python train.py --vocab_size=2189 --qk_norm=false --tie_embeddings=true --init_std_up=0.0312 --lr_mult_down=2.0 --schedule="wsd" --train_tokens=904100000 --steps=6898 --dataset="wikipedia_en"
Each number is 50 + 10 x the weight over the matrix's rms, rounded and kept within 0 to 99. Layers, rows and columns count from 0.

# layer 4 MLP up, 2048x256, rms 0.0826, rows 1263-1275, columns 128-255
46 39 64 51 54 41 53 55 46 36 54 38 58 50 47 42 63 47 53 61 40 61 57 49 61 55 32 39 57 53 30 58 61 50 44 43 60 45 68 54 63 52 73 54 43 38 56 40 55 40 50 36 52 53 27 37 65 68 51 44 50 46 41 52 30 55 50 43 50 43 52 20 58 59 51 40 45 70 56 50 40 47 55 38 65 63 42 53 47 49 51 37 44 52 51 36 24 54 40 55 58 49 46 39 41 40 47 56 43 44 50 59 58 47 68 53 49 41 39 55 46 68 43 67 49 59 56 50
55 62 58 52 52 54 66 42 56 38 65 67 57 32 45 62 43 34 59 69 60 34 45 56 52 51 45 62 70 53 46 45 55 51 46 82 51 56 39 41 46 51 68 50 47 53 56 50 50 52 53 49 62 67 63 57 45 48 37 46 76 43 52 53 55 51 45 60 46 60 49 44 45 41 47 48 60 54 37 40 72 41 47 53 40 48 47 45 35 53 47 39 71 44 45 56 63 61 41 57 33 57 38 42 58 47 67 60 37 39 59 38 40 35 41 39 49 38 61 47 61 59 65 46 60 66 45 54
51 47 41 49 45 44 44 39 44 49 50 51 71 38 36 62 36 69 65 50 49 57 55 39 49 57 55 44 67 48 63 49 51 31 58 35 53 44 45 43 35 35 47 67 43 59 50 56 50 36 45 58 64 46 58 71 46 43 52 44 50 50 36 40 60 50 63 33 44 46 54 53 56 44 32 67 41 58 60 43 28 42 60 47 52 43 57 44 57 48 51 38 43 54 39 45 51 51 51 61 41 47 50 45 57 44 45 55 37 50 43 35 41 70 46 44 53 41 62 40 54 61 45 59 54 58 67 30
60 42 58 53 45 66 57 49 46 60 53 56 55 69 47 47 66 36 47 37 48 44 40 49 40 52 56 46 55 53 53 48 53 64 63 65 72 59 55 28 66 70 51 51 46 51 54 53 63 61 51 55 50 36 36 43 61 49 44 55 64 59 58 39 42 57 72 57 68 54 29 46 31 46 58 51 52 59 46 58 62 57 71 45 53 51 52 45 58 57 48 52 71 36 26 57 52 62 47 52 48 67 32 51 67 50 62 54 62 63 43 70 57 57 39 44 52 65 39 54 41 54 53 44 44 46 30 54
50 60 50 40 60 42 52 41 39 53 53 42 41 53 71 36 41 50 44 58 25 44 54 46 58 50 44 54 52 39 32 43 41 52 55 51 54 56 54 50 54 62 52 34 49 52 47 58 44 42 63 50 51 68 44 63 42 53 43 39 39 45 47 52 62 46 52 62 62 60 42 63 50 56 50 71 59 51 50 36 54 58 53 62 54 44 42 39 68 41 56 48 48 50 41 48 42 47 50 49 50 46 45 52 59 61 58 47 50 46 46 38 56 59 47 50 58 42 43 64 41 41 61 47 31 63 34 51
41 58 51 34 56 58 54 63 46 49 38 60 63 60 66 47 66 56 66 50 50 54 46 54 56 70 51 37 43 63 54 57 29 59 56 44 47 60 36 55 50 54 43 57 67 56 39 61 57 45 41 37 49 55 43 50 33 55 64 57 39 38 47 56 55 59 48 65 72 56 67 50 53 54 63 36 51 46 63 59 56 54 48 36 52 41 67 44 55 58 50 38 54 54 52 64 44 58 44 51 43 42 48 49 50 62 54 52 49 29 47 48 44 59 51 42 40 49 34 48 43 49 52 48 35 39 60 56
44 44 44 40 53 46 53 53 55 54 39 48 30 54 50 45 54 54 56 54 54 64 49 52 46 58 48 62 49 41 61 52 41 35 52 22 58 51 52 66 38 51 42 52 49 43 55 56 49 47 46 44 60 51 56 42 47 38 34 57 51 53 44 49 41 58 67 38 55 50 54 52 44 57 51 61 54 61 53 64 42 52 46 55 54 60 50 40 47 45 47 51 43 49 53 52 40 58 57 41 61 49 42 61 46 48 52 68 44 45 48 59 42 51 30 48 61 61 71 40 33 49 45 47 41 64 57 55
48 46 63 34 52 35 70 42 37 51 50 40 51 61 63 58 48 41 42 67 49 51 43 65 51 55 24 36 43 61 57 48 58 44 50 48 49 46 58 61 54 51 70 47 45 45 45 53 41 55 45 44 58 70 45 59 58 43 42 55 62 43 52 67 47 58 59 40 65 43 47 49 51 53 64 44 30 59 53 71 50 52 62 43 48 57 48 42 55 41 45 46 43 51 68 48 47 52 65 67 39 51 56 53 61 41 31 44 58 66 57 50 37 47 48 41 43 57 65 48 31 68 59 33 59 32 37 56
27 41 56 45 53 53 54 49 55 66 47 47 50 44 58 75 60 74 49 59 46 47 44 68 53 73 50 41 59 48 66 32 48 38 64 74 41 57 45 46 41 59 53 52 44 59 65 44 54 62 45 61 65 44 50 48 54 50 46 51 46 66 40 60 55 51 31 42 58 34 54 33 66 36 48 36 52 45 65 41 27 59 40 41 59 67 49 59 48 53 66 51 53 37 67 55 35 46 58 64 57 53 60 58 54 33 53 52 32 49 40 46 38 52 56 50 55 73 52 32 43 43 51 55 57 60 50 48
53 50 55 53 47 41 34 46 58 36 55 50 70 67 41 76 44 40 51 45 38 36 48 68 47 53 59 51 44 43 52 66 44 47 50 54 49 45 47 57 55 58 56 43 40 52 51 44 44 71 59 61 38 60 44 36 69 50 48 40 41 57 44 43 42 49 46 48 53 45 51 45 78 47 53 51 67 25 70 38 54 51 31 50 75 34 59 54 42 46 49 55 37 42 54 51 35 64 54 43 28 62 53 51 54 50 58 37 47 44 56 37 39 49 60 38 34 43 67 62 53 39 65 34 56 49 33 43
40 47 42 67 33 48 57 52 47 71 56 60 62 49 36 52 44 62 48 28 58 53 56 48 44 36 58 41 66 48 43 40 51 46 58 49 46 46 62 50 31 83 57 57 51 51 48 61 61 62 47 47 56 46 47 44 56 65 64 55 46 70 68 56 46 65 44 45 60 59 29 68 46 45 65 47 30 39 41 44 63 56 47 40 27 58 48 43 63 47 50 28 50 61 42 42 29 43 52 41 35 57 48 40 42 62 54 71 56 50 53 55 37 76 56 45 57 63 35 44 48 35 59 44 44 45 75 32
48 54 52 53 47 55 54 68 38 38 52 30 52 33 48 51 62 35 52 39 45 43 50 50 46 60 42 31 51 61 25 50 68 35 58 65 34 49 52 38 60 59 41 41 42 75 58 50 44 41 37 64 43 67 51 42 38 58 41 63 57 48 56 52 68 31 62 35 62 54 32 61 35 48 27 38 54 44 50 46 57 62 66 53 63 48 48 48 56 57 56 63 58 45 44 51 47 56 33 61 43 71 38 43 42 48 37 74 65 55 45 43 41 66 55 51 39 65 29 44 49 42 62 46 46 55 52 61
35 54 57 57 70 52 35 54 46 44 49 70 50 31 33 61 61 54 72 61 58 51 57 63 65 51 52 36 51 51 42 57 44 37 51 52 50 47 46 40 35 53 47 49 37 46 57 66 50 60 55 50 60 46 44 55 41 37 45 66 61 40 28 57 45 44 30 53 70 37 56 54 45 46 51 60 50 67 41 50 58 50 70 46 45 68 69 54 34 65 51 45 56 46 51 72 55 44 69 55 56 43 75 43 50 34 49 49 55 47 45 55 54 49 50 32 25 46 45 45 52 74 53 59 55 41 48 73
# layer 4 MLP down (transposed), 2048x256, rms 0.145, rows 1263-1275, columns 128-255
58 64 60 42 45 44 57 41 39 46 51 50 49 42 44 64 67 56 40 56 57 56 44 52 51 46 39 46 60 53 37 44 37 51 36 64 47 45 41 53 41 64 51 62 50 52 33 71 42 57 41 53 38 51 35 57 43 51 44 40 40 52 55 45 50 71 50 47 66 32 51 47 48 45 61 39 45 47 47 61 56 33 45 53 47 41 47 28 64 55 40 65 62 50 38 52 58 49 41 51 48 39 49 50 63 45 52 47 64 39 48 43 32 47 49 52 51 70 56 42 39 55 55 35 51 66 38 40
54 32 58 40 45 51 63 48 40 39 52 47 49 40 57 61 41 52 63 57 51 48 52 49 54 51 73 62 49 41 46 60 86 39 59 50 49 36 64 56 40 47 39 62 37 51 34 41 63 53 30 62 50 66 36 43 43 22 40 57 53 69 51 51 56 41 55 54 32 45 60 58 57 69 49 33 52 62 48 27 48 27 57 47 60 51 45 44 46 31 52 60 44 32 36 26 57 60 61 59 47 41 62 48 50 52 48 50 66 63 54 33 51 44 66 54 55 55 58 64 43 48 64 33 63 48 60 52
37 59 50 60 52 53 39 38 27 38 48 53 43 69 78 71 78 48 43 68 64 51 43 43 47 64 50 30 25 56 26 54 59 48 50 51 46 48 54 46 45 51 50 45 37 44 51 53 59 58 45 52 61 57 59 35 57 44 41 37 68 44 57 48 63 29 55 44 43 55 51 44 52 45 50 41 60 39 55 50 49 58 59 47 44 60 41 46 41 54 68 57 35 53 45 67 52 50 48 55 52 48 37 49 66 46 62 41 48 27 43 47 49 32 53 56 62 66 42 58 51 43 41 57 62 48 38 42
59 32 71 56 65 59 63 50 46 61 34 40 66 33 57 72 47 73 54 17 50 28 50 49 35 34 57 73 61 49 31 42 50 62 52 52 68 47 62 47 28 48 51 62 33 56 54 56 57 37 44 47 33 58 59 42 26 58 46 53 47 55 58 39 56 39 39 52 58 40 63 47 54 80 48 38 27 42 76 46 55 53 55 41 47 42 40 44 56 27 58 53 50 51 54 43 44 54 34 71 65 57 29 49 55 42 70 44 49 50 50 42 51 35 52 61 50 60 37 67 58 57 70 38 56 48 62 38
45 61 70 49 43 36 42 58 49 33 54 61 44 40 33 60 55 46 55 36 55 42 54 62 58 36 50 52 66 52 47 45 46 48 40 38 60 47 44 50 52 78 41 46 59 47 43 36 55 41 57 60 64 33 38 45 56 30 61 53 50 44 48 47 65 44 64 34 39 46 52 53 58 54 59 45 52 53 66 69 39 51 56 33 38 41 59 42 67 51 49 54 44 50 67 64 53 47 41 38 52 56 64 52 62 67 49 39 53 33 43 43 47 48 45 62 67 42 45 45 56 38 54 57 53 55 65 50
51 56 58 51 47 38 43 59 42 48 46 54 50 58 41 54 32 56 39 39 72 52 28 48 41 48 51 48 61 38 52 50 50 63 59 43 24 55 49 46 57 60 36 59 37 38 62 54 56 47 45 40 33 58 54 56 63 45 47 60 61 59 53 53 45 45 41 39 47 51 48 49 60 57 42 43 49 51 28 49 45 52 75 41 32 65 46 43 57 48 52 50 29 49 49 50 64 48 66 38 56 42 43 38 47 62 69 52 56 56 42 49 43 65 61 56 46 53 50 59 57 45 55 80 57 52 41 50
58 61 41 50 56 54 41 59 46 34 40 54 48 43 44 68 49 52 47 41 63 51 56 41 62 36 60 47 40 53 55 38 50 54 52 60 34 49 42 47 33 64 49 36 43 44 49 55 50 44 53 52 55 43 43 63 43 51 63 47 52 43 62 49 53 39 45 56 55 35 48 51 53 42 58 51 50 55 49 44 51 44 64 53 43 49 54 55 47 56 50 50 49 62 57 53 66 60 53 36 55 49 55 55 47 45 50 32 45 55 35 42 50 30 65 57 35 56 48 60 47 45 46 53 57 38 48 55
38 58 51 53 43 49 37 49 37 49 47 44 44 41 36 59 52 67 58 39 53 60 59 47 56 58 43 49 47 43 42 59 62 40 58 51 49 57 62 53 49 55 34 51 52 35 40 55 49 64 59 54 32 59 49 70 35 54 31 49 37 75 42 34 56 42 30 58 37 54 56 45 32 42 51 84 53 52 39 57 57 34 66 58 47 55 48 57 49 39 57 40 56 58 45 46 49 37 52 55 73 51 60 61 59 58 57 50 50 51 34 44 56 51 61 47 47 52 45 44 48 49 38 53 56 38 52 54
59 53 28 50 47 69 48 42 37 49 63 42 64 62 50 47 61 17 62 50 43 46 45 50 57 52 40 51 39 69 55 56 72 33 49 48 63 40 66 51 42 61 79 45 50 49 58 53 36 42 54 57 54 58 48 50 48 60 73 42 51 42 55 52 48 53 44 22 61 56 37 34 66 46 63 74 30 71 53 70 51 48 65 51 68 40 48 54 58 51 44 55 52 36 50 45 44 49 75 39 40 39 66 43 49 28 45 50 50 60 45 47 46 49 51 42 70 55 35 54 54 23 45 52 64 55 31 45
54 44 62 35 58 48 57 68 46 41 52 43 39 55 71 41 52 50 33 46 50 53 74 56 49 42 40 53 52 64 53 33 68 57 41 66 58 39 36 37 54 50 68 37 40 72 55 33 50 47 37 50 72 73 50 52 50 31 42 50 45 42 61 51 31 42 49 68 43 62 56 64 34 61 63 47 52 49 64 52 37 56 61 46 49 43 41 55 49 46 57 55 62 78 34 54 60 49 55 70 58 56 47 50 39 63 46 38 49 55 58 37 47 39 57 65 48 53 40 53 48 49 45 49 55 58 52 43
74 62 49 30 48 67 62 61 46 72 52 34 67 30 37 37 38 51 22 41 60 49 64 55 55 51 56 45 46 67 56 59 44 49 40 40 40 56 50 83 63 43 53 67 37 43 46 42 50 26 46 60 42 62 40 49 37 57 55 68 48 63 48 32 41 56 69 32 48 59 76 31 62 36 66 49 38 57 43 55 50 40 72 52 47 28 50 33 54 41 43 55 56 45 53 66 56 42 36 47 36 46 54 54 45 35 31 63 57 61 59 39 50 64 41 30 54 56 48 48 55 51 52 60 48 54 57 56
55 47 58 53 44 49 41 36 53 58 48 46 66 52 30 56 46 48 45 53 68 48 37 58 52 58 60 46 42 25 52 59 60 34 46 65 39 46 58 49 48 56 38 60 54 33 61 62 56 51 49 31 38 52 43 63 44 62 53 51 47 60 49 55 58 55 32 58 52 54 43 50 57 58 57 43 51 38 54 53 40 53 60 45 67 37 42 52 28 33 50 50 55 42 47 63 47 60 37 60 52 51 52 49 52 47 55 33 50 38 53 36 43 50 37 38 56 57 27 45 55 48 48 54 68 46 49 43
43 20 70 34 65 56 55 53 42 53 48 41 46 37 41 42 45 50 42 77 52 60 54 51 36 26 45 50 49 61 37 53 48 50 47 49 49 51 43 63 52 22 56 50 30 46 44 37 44 62 54 60 45 54 52 40 57 47 63 39 61 62 37 55 53 52 46 59 37 56 58 48 44 57 49 63 54 71 50 45 48 42 44 45 58 53 49 48 62 50 58 49 54 59 62 30 33 55 75 49 22 26 56 47 64 44 46 57 40 27 69 50 45 51 65 67 39 58 53 50 59 50 56 48 58 43 54 71